{"hidden_size": 128, "hidden_act": "gelu", "bias": "all", "init": "normal", "init_std_up": 0.0603, "optimizer": "soap_variant", "lr_head": 0.0102, "dataset": "wikipedia_en"}
Each number is 500 + 50 x the weight over its row's rms, rounded and kept within 0 to 999. Layers, rows and columns count from 0. Numbers have three digits each. The size before them is the row's rms in percent of the matrix's.

# layer 2 MLP up, 512x128, rms 0.0601, rows 206-260, columns 0-127
094:498502574528614575518515540482504530474513491507545585591554394593556417493497465480530534465470456571508478489523494514509495443535520577608454530356531485415487576500504432472501502577497582537513510410521484437545486542523570479560479513451447477473448559452525457533552512486501506474498587434467579523405567610527517568525515578505565494511555570500496580409515466495431540555528
105:514558424495540467456573520395549482417528477521490455477535527484404445529444504496521466526370599440477465493582512538597554547533551515515463544451531439495465525545517502472495505482398539570556427546428506439576571541427512421501475552498424536469568515465551555474546484558475446571552466480500479514523475448495483505504510478514532462464548544466432583556463559583529479586663
093:505571580529502529447451547497429465524465418500525550323553526454578440383465439468516437511386513526440424464512506345468569484434590513461498555517579472506498558564440489438501512489459597488603452463521436431500483528489493493509517475496460526455495454554500516487518419465526535529497511528553444482437541565436477524485469528593444545492473502524534472494455427541445505454547
104:553514479482605499578503510509525485531502549543488379513515581486414514356470515397585509533528565508487478461478553646539503557480520519529506488445484525499443494491452502421522493460489520463528521536559494443601438504428414507534508470502560468480532534539419467538536504453528507497464374560507454391511435535504448491614481556476558413534442497450467583494445519499535421494583
095:600418489548594477475531545456581534507520484529443464522486504460435477547456556456482518402420482544475415542610474597524515489558461516585479431492549481520484565593580479501517523498414507488490522549475556396516559489458535554594509486459475480464483490454438562472596484500537565528490396462538534558507591509495398509579550420532527459450533459420426554429472522468504502475556
106:533551529505443511557469510586608419488410496488489461511512528516569581533401447455508447540566554492618555489521586429535471525547507548516391469554457362436494509605466524535417500536525498506518419598444512437496426596535533526462502506532515440606424490462558434585491519487452457547494451494497442474509482467508578530484527459486495500485486618516484523539480498540437476512466
094:513585532534503469463505462554546491418555397437569510445557441529508581573456396503456504532655481475507466603464472476511519459470561445454561548572583482465463512475558550486552429466565483478433520522450439549493530548518460442481519591469501501495419575544411505506539480459555487536617513513569555472522453562485517504508480487563464446522597451525503588423441435546524462507538
117:488440540481586573577423528544552513455517440466563535577539504418598539563486540495488498602580535532500543488505574483441531525349480487473453439526492532426519579541580506591570475503473560455557450509518520444564490594559546551549531478526454514498551501552488535482542488474496492604542577498492546532421471526524491545519620494570478530435487456529577373503517553530478454495510
085:456531551380529577457508503530459502519529437455563535546469495539512557537530440522466544519426551604468548484578539541510483477520540545467603528489541500492538557551624590481416372368582482508515550510462428422573521491526549490389547438537502474467505454467498474522384514463489435530522445521526555488491541537551495588510482469482484576500437522524502399479495461571540429496502
087:447399379566566525486508555473504498503555464418496487484589555379484431537438461462520454539508467516582500475568590499531486492458485470530473483541524509412549543600537533487497559451365397590474550408510493444443476512591494439440521434553526555504479475546511527458446538497499494501510496456417574458415534584541509443518461510549580522496473597525500528504529530555457502496573
099:432510540437456525525506510591432426475448435516507395460484541400520547464501480487477478476505521526529521518442479466557499484444556441463554592514568563473495528614558434511533418404486495457494643498466533468532499539524497433569490460552493464544460541446532501527465551471552475530473443504466582464492524535395435435661492599529507542562559451514584463497476514457538516578439
090:401482405382507493451471470493484566535469538459488510513527497481560522486495480560488534624430480474446554508482554483489583522439493559538493513414462484396416468538507512494443467496568524469522469459395446482467461439566491516464520613520519442491421508576486497433583466500490509466464392390653494408487526602487420491451505514550522515483517466456519552564468527476459451477450
081:550566450501576508443547523499473498524517509504506544558576505457505459488508511424538550467552541577457480528567487484507438422424461509497601560540376539419457516449447546445483546500503504529549501482413463491476557505581488553532549393531597435490443630584536545462513466460553531405457563461554475498464549509407402516503534477532459499428481356504502517407512477489471542551518
085:459399510536507552518616517527472517536562528482544438427479577493423542517501524408535497578431462524572463551503599478573501494479427497428491431604565622535546515515524517486506448455500448476559587554491495429497373515517482484576557461602540471496501485402507507469485530491540522510502377550403446468404514525473531467518529571525486510538540550490491457541456471485576571542493
095:443468508493525540582588533493503528580516441468525493548561584490481552485503594478485497531519581545358623438562415471467495496496480509533521513464517476554508473528563543480599525482526553481508528431535516450526491535503465504506423521487451500455506511613497488477487515446556513461586523523536601539463522512468558565472532607457577526575687506517583425522483549574524534476561
092:406495404553454538551457486592549496445531544447451478472433583478494481488469487540560593646434483532468455534473481490463541401509524561446499458541501508473499409537498441434450550553525488464431455486503542497601513460566527486631541481486490465548436473475469568498590475465433535551567379459469564443518441489542531497552471502371568515552482520481437549540519473456522501462491
099:557585460568614490434525564477499452551523525499453594452548424460603485576496576414549480608489595525521508536476516529545458520486547536490544542444451469465526550471524382571473430544557420547493473516524462545596563439531441503503542524420511472595460560498493568497597578505526453490544446497485583518597432518505503498476471471522568472480491522485468576542549557506477431542509
100:449463494456497520407497499491424479424521409497382435561531501542462443467496550437553390534508495444468622475481446455407445579521499564456483518461535508501453463492435489432433517480477474476404567526569517473526441382468521547470427490465455535429576452554503535558578426582491508507513474408505488533500406544504373456530451562503482512514508488529489500515488421573510492581513
091:582497499515593483486532470555501521580539586576500496538560479482455540576548463485506495510492467476500475432505488494415505525545579464500568501597559490379504540516491436487509394414520512495427587537525433467561486520521473465510504494459699489493485523558470539486439495631526517483498481480545494512427564424458497489453466519521569506536599462390502489476470491568588451548425
099:460522537570473496531442487536472526389489432541487504498590470492478556518492452538512441583437498478465535425485441502456498441459515616438478523487493485514487536450523457483561566489473478482540503466478525562547468464496565489441441482373499574541516549435488495549553433607479549585457583541509519432586489432484496414474465437366493486640501409537501415499439531545445522587502
118:537435570499442560542468444477417633457562431469493507413512472458501484571530440413509425487519544443389463536508616453405597491538440563498557462411496484495581474433575546479523540449415457503527532490514538542526573437484579523450537510461501531522495539577443478443516551515579498388476503453494551493538456509459532454436435525483486520511452464431490479451534498480505469550602
096:433433534513516397466473523449473460419510421449507540485539508497494577521459525541570483500552487520574543555542495521490463489552413532463410470537467458451452493425515511452496528549430511517636475559454591548470406493470511512482464576523487536559562524482449462451573429453562510604470478433436558563528386494519397468452520447544559632540461451559458499477464500457442532461449
106:490472495504448502468438504487507412422518361528556419423527448521497470536480435515548464574586555400591502522567475468564526529429416471439408456573451389509505495506443461538517446428467443538464520618441445472488561486608550511473405508543486422477605551522519528576495488485510501544404542495550506522505511504533470474471467440574491446567451500555552488490482525543483532458504
104:486496508476512540510478554481555489517460516525612487486508477424528482450604477409483491581524483486472545365555440506600540486480541480445494523555460524574604556539491408434510498519582521449552551465437430447498474518479524552511598540478508523534398545544468609537484482470602482568521489425563556525482544436531446430430517500506472465528556542501476434531464396515508506507641
105:508515493413387565519464466496492539594548492485471524344541557446545541561455519551514432603491545525535526528536545521610550538498543561507550546592619498542466503502548587502533427504491496493508509560420535591561523487488439479551538471518504553511548486626594502504488539597513459448482445545535512451505574486585472413476440459474551554508538490466435536429495511539491472460466
110:515493513384486517538468491520507450491518483507579356424490546473539437469520453482575587543463404643509477437495505406520578495478467518520551471510567551490550513497479491469462665483515530470624504513504510501537540530512544493565557549512491505483481580499485554455485491406505517516555452512575496477497644494506501484477553510494542486476447465526538471596513366484509594475560
099:576608503498563522480568501554431486507527537429504550417519495370516576523535528504498413538508543439405444532482485517465528470570548501521520491502576560489495462465448566555556519610624587558562555504449432568526496447513489528416448581434418534439445494501486454532536500479537442566552549448585562485576457473502475567503561562430495424524535530549554513495439489490509465533518
090:549503492492427430537420517527389559533502449401533486438506543523562498558500450457573483514524510553569501546446528533624570536516536450534404555548452504451517578504513487483479521516431556593549388583540557432384481538541530562617503577503529479513519491397509502567478470536455513424502543520443515478496527559466537613470395459469500508477562445460501521549503502503509481565534
090:440531552496458497658532510515426513503396499486514519521485498532482500489420477511434471495489412520512590497444513511460554432574490643513483481518522603591460536537527389533528418422429464516521498495508473465483515497537455409541490485559616446558431544539536501484561516415505552461476484446542525435516450557440479423480428504537523529452431478429442531483520543555489584411533
108:423522589470466521462469493524509465443549372526500407445487510363414555457416560546438522499521490512486453502491518446545522447532421457490528471503519571397435562566567461553475465465524419524433668501475503510465521525502481586470535525447484484536478572389480480443545460471502479507527478442459455470482503487481433391471480544531480483483529390575407511514550462540494477505461
108:463531532551501492498472627499539429568448520512511555505510527449512456550446487429497480571566510574525409494495442461494488435470409504508447520629587549553426602576483388448546474403493529528467423519463442507499493525502472485613498412513516585493496426539451535505475510450544486579488442471515483510474506528360430488595526535413535410488527469563478508483515454448527486525508
108:578421462473548570412533469495480403501585576443526488469478518476534458634552554517540478577594486486446533602527548426570531449471467548430438474532481561507428546501583480471526512496423515527452517526426494516518470486484503486535408499486529565553557595536477464467551438463511527487440557486509519456545475438491474445493457546554514443522396364428591521398503466510472513523527
098:465445557517540407624493524536530437408498524418484464518449506505546572538546488487538547586564463504484490526467557401454463485561522578594443581515538475491485468432522545483510480635523523534502443513427605585553444546454461382580490543520539485512388558480547433476504434559518505504425454516519496504498489457506448442522437422541498444562521529527440542529573540501469551549522
103:583509584508530483525495566613528438560397461507563536469518473529631582519446496481437446517487467425620459465542498491507506479519495455490416505426549479504572588465567519492561537465467539460537474488444405459487616533487544487458553590503484479506470494520527459387482578544398413474496545557564518486460537584513457492454499478575498459410561504480541466472523503530452492421545
095:422504497511432432526442478578506408495448506508503443427463540475472447517536524517471369487496382516571564467465460488423483540422556412457403510521493499547436421447456484476535457468436477435475492488486463510506577498453462497573561535409559516528534419508404499449546445501522527503531522486470551488513478551474479440514521348446514437548608441515473499361445499528524442519503
100:455574479589553462567544456482569414488516532478463469482561474419533541485567482424525455477532578536481517449487557484504555502500508506561495452453475501458500506503527489588491439411502449527419504512579523586481503523438404444530462557450425565406532535533465427478533595565506505518472559437481490439551477498399553467483621461587491513441496463607483513417412493558443557430559
106:609548425474524538483516544401429430537533507488448422534518575518434531502473530500554420499397522477431502515483484513481580598536666515463552561479547525532590459409429478476517534444438503480515558518477523473517475473594465508558482567441496452604536529580555512428522510499508481486402469541453518454460482529518424440466502453495582454448475601555543501506497508580504493568508
099:492592580491476505484440453537515498465465563438562472497494569526470487448411642491456508535567520604561480532482486587585503497497430467551498545501504556524568626462573514522434474514484459561545576541507575519447498450591588509615485476462467497412487556551506545525464458452469464503564444604449483492548540604493464541514458534450484565495537508520514471543454521451602440540498
093:622488435486498554499581492523491487465482520437510491448471511547647547544555488466585538563447508561455524567519503470473533481573551500481441523440409520522395537465534496526440471552624436470503448503473411420525586501543445495508554459574550521521527550489532475486558549564519519530506527513463414416522537459557573506452494545633542513452533553419501551544445496512497611475550
104:497578522440510509391534504565486467437644478478416588513524478511464514480408495500603618534480470511500469487569452509519519538547499477555477527532513581493571539531421487557482573458495486490605552424552549486485487487449515476455501510459535545481500451578496430504505563482498484467517476491508522525536562639612536491518431558462630418493547489506505503391442539545447555537564
098:534443475480526531559481534442524426339491517429476455520495478377472488423497483524431463430502519523578507444547447525493499542536448577506511410490517537484510480532553508504453549614447438535479413451465559507542473534526473443493525420509568452534544496476484451498579511511479429523563496543439596555394424467441441403568516560568574450530438540403442480505467566532452512498529
102:522524467439567569519403439469513555389522447510507520502534468400488588572585579585490517509502528531513593526480590595457509501464458436510489444576471537488489511507563537590549430478491554614492496513503577496558608490546591526592524515478452498507522400457562524510475489561547423522443559480469564519514496497512491497480518616578512484540548428451489485513444501479587573528482
086:529414481500514500514567590559520538502460484516468545476532489566566563485436520451512543543509438486475534486480576545502582521521418581514485436465541472429434496441478476582348391485480548583435437558586535525522439496513487508489490552468482475499521471501520469613434581553514429508484569487412503452536488485490607472565524520489449516492543386444541579516453533551534568496387
103:458531412510478562569484492512551468552490499496603503456529502504582577447434540439452489432516525581499550483451464421530541536494432493565500562507481398516493441570573533491565501435492593473495408514519558545495543444451522550541498421522503462458536541489584508432496608498531533356432456496490508597456471525512402517546422501470494481478468512431551536482398497433485608509570
104:478384537522464569437492416420524481516516397565490557547455477428461469488499524435445534462479515492543535517528477524505504428435467522364345499570526474481475459541583465438496447529511435514472578493454551446509588368524519483556498500485487534554415510518400537435495535481508420433541492509494546571421545512468529573548528526563489474536543509480562479520416517520569518470591
091:457519489484535448506604438553483472522518524565467373506631537484481543500546488499517479470459424517488412449552522461470521508394481543512457453535494492540503482495565610575444441424498542407456505500508431562608496497468541558511486448438553428528613540548465499515445533594580547446414457539441461501506460562483494579504497480446523506487565420497496481513552448498447618465438
094:546559471518525573455540427453475462469553443437458531570567439489368513559563492442487469534401533546522482381526537502514524483435465472458507465545518584428569552483471469530535492472467437505424560430513460582536523456520538539525449472501484531509509458541505375559550446500477480585436496421445460494604451453498508423592527534509488400467499421503479443489522421492622466509466
099:505542513487634417477529528499570500488481442411448487495528539490427492507543520452410504523448421465534570516516500466554547560581572548547555555469535550454583464461461462543387440506507446494408503492566543539493574488553551451522514519471505608482426529467491545526595466528413431606524506485542479423585469564469453478499543518594584442486541477422402473524456499472519518446502
094:532500385463570390462520542493505467496592478419518537466506517482518537386422496533581519556398510514514573419438575483504496464454532546443506535393535490453516481475390541586524562443472518514563457449378489487547480477508503509464587498442391454567511520576507435496529507434517462504437533480530485589498568551559507481501541490491455485506483477499617434488471579481490458413472
099:424545558423514512480487429628543427428440484500454471517464513496581500438550458473491562581500462430546550496536450403570398536454533488447447491541554385541552432549443492481492478519516564548443535439479522536567515567421610547471483489462525508432474478476527371482474469552421504579501439523484496547496459428489457504445528494467457533468553533461575441488414454543480525451569
108:524469522515481445507491538537550533420541496491552461401598542486587501515436542559449442534497399472515491504566551542551517475449458490509497400574423385533523580440517480474556577551426511582509500515486605422493526445542469366499476455535400519448540528529499529519673494538526493475494524491486463545529408481535519470471452525514537521587579462446529586507504538468462502467512
096:540547483514471525594571447418441509431529517457474499466467564538486480378556483489486497565488494521495529469532539477597485524540607561428536495462505439422593434572507597520433546502508480603517516500479540466530423494518522525488494389479554487609560546553520538643493510472595575548584444516451525519460435450490529466473453456475520453470475503573538477491473419472497512575589
089:537627417552551427492540494546465484457562582466514545494543550499483413559462530433493493496427608542503529562498525494540490425511464573421489522614491567414495521570506486542497400522573497536538490433534531463498517478502501540474540486658452548586533497491564448514475485469419473624422496478494467454456587432492537485481449442422434513515427543539514558581500476501507500487518
116:484504537531474554530453517429491497515580523522457455547563544423447531529504523532503497482500449607604545437536578579483488546577467559446511479523512486369533511488588521461615479430472434459500408534524539544517398508543522543565481519553461459462523464497518468409486520465514497469557516415485556571389444466383581491475515494498391532519536504537512475567548629474540482508549
091:486430496414546479486548585530456514507557511488407410543471505515478479406535485474534451556426372460519447454457450389428399446428450535515475499524423600491528601564388416473499444487404504463491505508481436462536518437565491585408480423476465535516515496573490516485467477473503504487579502494480438544458481478464489427486521538402478465528442467473470474501435453408544518528514
# layer 2 MLP down (transposed), 512x128, rms 0.0603, rows 206-259, columns 0-127
087:488542505532419513590447574433499541547434506503523566525545549434564447551480529550483471461450604419572580517505545439535414570526550569526560466508461495526469502529467477542571446497494501461375487507501466482476549533444486488494463598521551537538512432385509517451508541602537431545552498591506547418530561525525453391583517559549505474535519447552480397530550539533539562449532
113:461569467486495518455525538422591609451521524473567407479480460429496534526432551538563471507513436452488488463590547517555540451482442490584525544458399444483460489445543587475472566522502496589559515547493467460515599580499486493559531507524461515506533563535568524527530495638424500573450586563415545554525508479539416572490484484463494606529551489475467467545419518447560474545568
095:476471462522498496444512457420581506508484555459479546660518475411523456558432509591476522518564544459647539516457512586558473475518446570528505478444403539457500540471501521517505484538517412507403554492498533465513515547500470479547464553543465459511492430444549498504557525623494404507531532509474488488482493571547495485589505573435457495541589548433409428515549546438492555605466
105:438490521455433503524639513455446512424579467529450579516541500560522499559564534496501489545459430572486531582544525521412573406601489472510561498467570459498493467527479506537560464534470459637454525473424476477458446532534545577471465482499515423561498436454504566437560506546483515490561595470471510630530580430553477478445552465458476477490533547518432503585562516518554441548456
112:465537470427510475539562486464501531523532500535526430552613557505453484508482421528636572413439518465523399598568510510551559513475457566522506476538487472541533435425560444478535509450401415481541499520474548487463524475472415509487494425476516446511563524462514521509518461589439540481465528540489517563541437473491525543556580459395437555435427504518499545414434384536413512471425
103:575523598491556473544492494453526534518506503473549551580500492370513470492475487578430478477531500534434445451555517533500559501541494456418494577481442514506436575442545437465454488426444414476484553496467520558560563483537443454540478482580427505505557524376558474440518478428525403508496578438437448470537550520525463447553448552440476605535455391521480553480525469402511490595546
100:553573439443408524463541512492472502564518477491481407474507568483396513472533498508589422464519491480411513476426565531537572555557485503481517466428610434473584396528509466489480537508533512579558475527409502565514477405524473566444425492509574508510601448508477486531481564489427524503508472626593483538470547456527461508521431519528536530538459524450472590564542565539545524611488
113:447478539504448497465445456468574423430456418442511541493465389338492495603460538493503554570519554514486496499518571503507477487479533505452541521388513519517515525526507500531405513528444533478468440478489461466523544490395553477552607509470462518484464487557438527454491503465468370543604520440430473545468434524536592401538528559499543504455557403447498462431487493509455460598484
087:480507503511470477531495598467520481508481567430529440492565495526526367583499527478526413494463523530550491505481541502533418584517561516582415491459423491467507455491494399476547626525480520452414371574546540438473483547493485475500439423468520479525469538534507483479604525458482583467507480496565515496560480433508596431542533569450600422413557523476439534531488547475502604471540
100:455477528449497407430487331494491511538465504451516454462496476520488491550451495469453558414397397395403519526466476535495430522488492521479497505393445479524521549487396539528491455515508490585505508452562474475515530416483545506454503476505445432530501465349522523459498456503521479483439523556552482449584494458433465515448502410479487570484533424533433410442462419501548544435427
097:510477526557514439348507526452546514470495477540487414428452399527498479530451475534526444501461499482453394499582503532440563493516526536500470479492577459563513413356509560550468605534483566537562498482476470544516479469476483497468443542463436585503466440518510511487417529504359582484542554462569436472543542453491498612391476491477477411498493565524493567496529557458454464527509
096:411438511610443491510446462463475499515569442509481540542514515433470511511620521381486561396557527454554465544530443475460437437530368457502489445501512538530627390458488460521532411529453414530452505524513576461529555528474508550459510549516499506433463467390496481545491528528515470489462455505461577491518441515515509505558434398466562489475547488547468429496434487478608567472479
087:430436502636525502558458552503558488493468451460455491504457465490546567477530476574445487543455463486582526518502577475528466492597505543578410521512577517540484497517484434542469535524466532481434557485513504446509459496377512455491532626521483624467476446394468443503591492545471476525498429479478489520503444515546454501510551577349485540515550582577462458585512516490552596454459
087:457597513550490525489407465484406463483497485511411542460447470521515513582472516472545380487508497418463526551494484514409535503579500522560442557388482437487493617448515441517417541545518551436537448516416475464495487586496525530421471487433487448484499511542429487531545531514424460560578464468565515502537512450549489381458451434398534419406441441506515498454498605510502509488470
093:479567533516521484511521494504533524435469656538504481474490406474436396529488446562577588473455515503511473562527529468519492513448580545481549549471451557440437595469464462504384529500506494524491428546445518517465464485487489491563565536561465438534475520346489433523599546591398470646520505482446454537579516448486522476510528494460496475518477505476532483485489466582619511500462
094:525555470489481494547468526507546465395503423539514398526444537539517492440404417514520487431497552487487493503579521555508436524470501379504447506571456440461492447474520504375524564445559476624465444488481530503490467438544465527497515412454459507420580570530466486384527571499524582403458502489593537502475475488541558521494405465597539474551535570557494522470420480528517453447543
089:528506544418427485541408535569577488471541453432519487457406591536424574457537442536479535499458496471449524413562509399502530480506462452421461436512495570629431401473507589478501515506547616458528414506495502512423473506481533462584482551510477424453471510495459522551383462456482551415522563433530580556538509440508488527561405511473507533511504518555552484481501511549517526479559
101:590506548537417475507424562555562485509536529541514495443420491442527492519478531480477589437497561412491445529479580500548502538442484411436547518467484577454493450453561483559552447449538608488488419548437541555428493631513487482495545509561511457532501517574455495525347545464571550432484464510475564452484481535567511542462563420625480527517573456515520484576503526451517550464491
086:398461434549474488478479539431531495519428501532451522482454590569603495434457439541462543544561423532522564534463485435489449493434460550552427452424507555570514546483559504537536540509557504500446445576488592402489590573428512563524507571482480546486460541545544485591503443472565463506535446464542563475445562451506534496567560509497443462403457466597576482561504477439477559559558
106:512594578562447513557511437504528483470528515505595531533544541431505515508502602495515502562581541474490477445522510530361452514551546522465404504559510526505492533494575507596599395502499471522517547419533577485569479391445528564446460517631545421432477572473501554524505486498506477520575551498580507465511458488560521417485482512386574583526493454493447495487551573524490484479455
107:537438593386524535519440482518449485521462498466384453467497458485511623515501477439464454578531455385496384423496572499501620524452516447457563503527540469481490463481480501501502425484462451476511444466529541492475512374538533554509509508460508431424493504513507435458553501479529410479432439437429572427520487475482530540464463558512473527555492582456509475460595412393565552492509
094:484444444482491470468520423525519486546545468578523475552506516469556436491574491521439413516501449430503505481524484487440443489572560480516381456520491494411524451525573554551581444522565500412510494539506482446535468511532418487477403492354458577609513453485460516477518440476535601434492567540554570577375459462451485495510535532386455457542569466444434530550506499502531505544556
107:490489482498498502504569500469445492484530408444636456442428512476552510529508478431486531573493418466590529576564581536469539461613533407494458523457505471456517502473501443394549514456550544486472460421523530577456510458615484445540544472590518482510491479534539483528432410478540399484474491559451476445490487545505508482447510370489408524556513490615499519442564425506426467465532
111:460567516500480502529462496474585524517453568503503474465511397571576476542462517469526466464559576447509456416437472533405355562413448558538460407493477541418442617561473504549491464455559543470508510543535452453501439573423520456504471595530547503437478459488452496399456501560495573465440559447468374469521505528466595517503513499566479486514503527479487447477508490583461476426463
098:608490511457534415453486435464472495603480510403518459531443513465480512473521534516455459417477419528412514576377430513475478484516454403394567501449431470521506440511523520487491529543508534497513542542491479507466558490472518475447466552533480527590456490500535516401493501379461524472486515451454428495468510531520524590459567593610547524448510458404539553405476462534433428407530
106:568425520417510502494459497491491533443456524459557550442512518479549547561494502473396444509470452411415437478543485409469505588564462468530520598483598469533493446533437440500558581479574584488533373513456478491565522556508526477404427595517488466452495543570541490483490510461535489466582471402597444444575572514506567578445508581492503513517487604541497485532526552488493514493532
093:500412458472401443538447457469544530500463538540482457521530483571511492466506521509472588522534427513547572401454506496501452547443446534476539543563516398442528468586533410481430546312436368534530415525507537501455540503494565533521580430520520476574570498597531552542486533491533496409531472437483518535460492522508487448486462423576508606508475463454525547500568509522529510497476
102:481552567452514579556533466477494458556544537520532465563542422537499549459437506491463504561467543441527474593567558593545541489453554472458479590534534536586488464478465453620577479499523568489503571450487454541567462553446491518454613467569546556547510474543463517556592572559539480591460491612437496497475525363506454427505508468540580519550471486514499471475429423549506504563510
096:556603429484561522503457435604584465461530552557588501533397471362418493453514476506460540573507488482510475455502609481524452581465449509565428476476475477505581439526526572462441478554610496454451536462507541454558397583477537518478522477554509538532520453440476465534475460516490394529572509544530543477426492484465465568464554476503476514447489515468434472456459476521583580530576
098:548479468511534548387474536524497470514554509510446437462501519571516441435629586507600527527495491519514535439448510517377524425576396521540502504483534534530457489494588412535492457547476538486563514556485575434520463352537458487452470468529478385506491553498442483465501564466535569448543474478520579449478540471459581555510506424577461451519471490582494472568476427451430466464547
092:534458471538511477532577442448470532473548511504426428522472554532425461447561435552498589439404413462486630502507522475474562552522566497466497509423485486452588444420536587547469500565554575507469532500575509501435553416524586530384496505494475420451545542464534449475538495545497578532579537436500480460520509399596544485449509456549434593476497525477507476479510442601519492504468
108:475516551491421550579511517519489502495376542561509510470496516521453441473522565509434528514550508536567480546477460551506572452479540445505537533502494465482506489541496483532403507470580455434449550381499462561475546442589463401562670547548428465455493474488491512492462592519560486568414512504525568518452510545454505541501562520523405576514643533530531451556550525432451441500438
113:455471505486510507513527412561478550583460519544576452529471515499382485418451482482391515449480471455513509520519452522598524601485597521538478494537446567437489521616416447518523476461561539497472495547556510438469495480580463521484526473509463453544654479484504471498525467573496473547512555486519501458514442427402507500455588538435456556472540508412372445464508401533537576468476
094:450473439513425540501460467506578550540507588541436395513439542576405481433540548542497538557537605476433583499449554546469471453542491622473483514515474428511440563426515552521506572544472571445531459507521496419528473527436479494523454432478526528549434587560414458525512434486501596520495486458558536490470509473502516523428521630619505495635521523512536517504475542482531466488477
096:491521530482583501493425551425561519513403485521436487585483453571496423609494481513449468420530593461502548558533594483472432508495495500556463538475541500429457518470506560475570523558457561454463457530492533427514592516412571509460364569511525481515447524420526559475438573506486447455515523498575528430604542445506526455508489574443547589541516481533519402549523477545532581451518
098:450474628551480481499593521508544489517606507541460482565483554466513537521525554497559565382497568564463460474515505517490532472472465554504422489482577464421475519414511494534478556545535497499420410520474546547553517438512434606514507431444466414480511610571543465509475499515522533487540522436541536540504565498493502485589507568500481519485603480548558553365406442467390530448522
115:512549480481530519624443496510503549476530553517421470586564487534470556505407517471483515516467523614448448585487478387474467467558602478434624591534508524510471592527490454535588479563448481480459494497515560535488517477474392513603460492481525435547503499489545518472543468590503424419419472532521515488414490546553507406540581555498500562516519459535498477448532547541475508557398
096:452447552607441535549583550572562411493438454577434585498449384410539522511510465486496527510506461430510559447455540454417434499486548538417480514507529468506490506546463473502542536419566513410474483431417448486576545517476489513493566515541565558451499416521473499454482484502410502538592578500477497548581454529531570465466450441497476519475489449500509392526612576510452510435460
089:446433540476399523574372444491532485525534479596513478522458514424452480428510508517430529457507548437523513433561559451443451486467508478546477401483501434464613538501581546484490554512391508458500573564462593427537461540431551420458427472436500546429473439554488528559457442511457534459443490456543502532454452561460532450517491531469506589467462518484520394602473538536546491535447
109:352455529517518527454511552446503464485448452520521581430523526437471654420490524488529480503484524518552482543476484452515468488567512488542547521503615399554620519572541497439572455454530560522502542607476562521446471546525475532462584482483489544608449535565507466528435537500482510408435442495473473578551515525435552528445511421537545450549504547553496497476395436542513517542527
098:521584489515454539515470521484516515546484565518494509517478462592506474465559504465525470596443532484471447408471488489536379519534519543475547491511580531559489514528504547426470456604503537593468490426601485527455546503527544539602455411472525625605543531484542521448487551538538597480509439561493494479539464471543619479435519461531518453537475432456563438454495342482571487510546
102:435516598508461514485462443467534502400442475462585554521515550482553549474592565521457439542635540533526507503553566552495464519486509482351517479532515558517606566487431444565446467473541477566475470496504568456483612518572553533534531509436507492515459546604522529512541542475546518442526443480434590537484550461462531511485536520462516552560503476428478489484415472524491648451555
080:499542449521503527485474520498500438516511446467549549546567557394551376535543459602443515469509550531457546478504393481446425594463546445551472491457545568496516421608443604444601546522529508493456499377425511466497504607508496496569493549520598585515518433469497511490553427497564495536554524515530524520483524477513511492508512542482477486527490471522534408489482497651428468567480
098:517600499562484428504560585489481445549478457552502522531475409471352382490595492499518458496522545504541414560511501538454459519485556484479516514507453568516516619542498492571474480480487480572525548450477495392511417456529480468538497548446519487584491433587435565547510475488441486575592526510489440535427564519447494514476566462468532540527502532582442518532556478519521405527363
106:520515532421555489473537469470416570486506508464463483487544506460435591529550552471558558513498550491474514513557401501514485500504450528375521467461553470547445487550627559496555416447573540514454589494524606513544551445503452474547500504542480493561542579478469580501550504446605457526549447559478572471467451443481496544566502504511439599443461507543590450515523437557546642551542
094:621468554433495558518510547560472570481534447520478570486461494463533499563605412471521567484479528488534553521460519590507438545517515428362485434497546537486514501428403480493537538511488563652479494510568548487472599511482455480511533512552550550506433516522360514435460390407473526564483554506538537473512498485550461449451489439498497532472432536429488516446444479532550509430447
103:511444490462451551521509523524559467562461531541624459385505499512497516495430454524467469511587492441567505536576568452551513492502526453597432499525465518559437475514583531403509488527449624493548481515538496474524480552471405470577510598557555495460540399549435464544485489425516426528438507550589433510397455486446423562516516484441507566540554522585522562525547464518517506447570
101:484518543593383454422577630570456472596557391545499446490532494395524489523497470430494479486538391419487482484490519504530476507544533415510422546595547517461471540485543530475524483401535591434486490425461495448532408528483477440433535399457569460450471442487384530498527503409517477455484542541524442509455452500484523495494453494440554483490509496585541473500489469488465469564463
095:467565563575490549592440423499535471497450562518387533540459493504419424555413548491456432554497446463533616494455481439523442512538518496475451508511501510414478582514435546560556496500508542465424389464519506501476476622576443454532536509536493496611514476457531520509455456453495424474488533511504547508479434480563522446553598609454582538542474517466495393522482551563540534520445
098:592480433515518530502454502491414523516456545387499523521476429546499506496484476481550464519509446503524458444443509607445509496483572532533558504476469553585463509509503596510432390532397430489482457441458469461498498471475520473394550506578491482554410502559514489605554427531585584419545551526497565456443456461485547550392531456489502545469504414475549454572539432441464412567494
108:476511551469473410575443476553516559464567487474498420453534486500459481517487521451375472460524489493487455564572431452454434498482442520500451414461455444508463466415492568507575524470490493553473516550536496513441493484411429364570494515500535647498491578555553513481579475478570539469424541461550455527485457466532466603549483547535479479519418458413467592496431601504453543526534
101:570601502522560530473427493477567504562468493477383545568518633497538528551551553543494474473528501490468519464466482522462456506559465389609575512533511526531496522526495487464609485528488524491528524460477533485591498461482408529504455457470546528503475448520588514499419492543462406453487490515492604543552475486500481492581567415564625524511556482392530551422593471491481511384483
077:436418563478475495514414491452535493499466465421476446527495545496471640435527448501448469468518433500400549371550448561512524537450418395586448544443546500552489513460536493433504570538495599479433495564499478461502536435459529546502479541407548427471458578525381509458438515434530561398537494468540482513576471544511461580435532515500471486402526455515477483469466510489498437483498
111:433511511483479588490596527561479491444529537501440525402543524402524499485453631454554471474546503626529522552487503546497428560500484439569569610494484478454505478516535512516447466547546501512538444587573562480436426535510412551529374461468496499518443566479384466574545447496473591548450541461463528571462519429445447486465516432530460522532508562461472447509507458473447435517501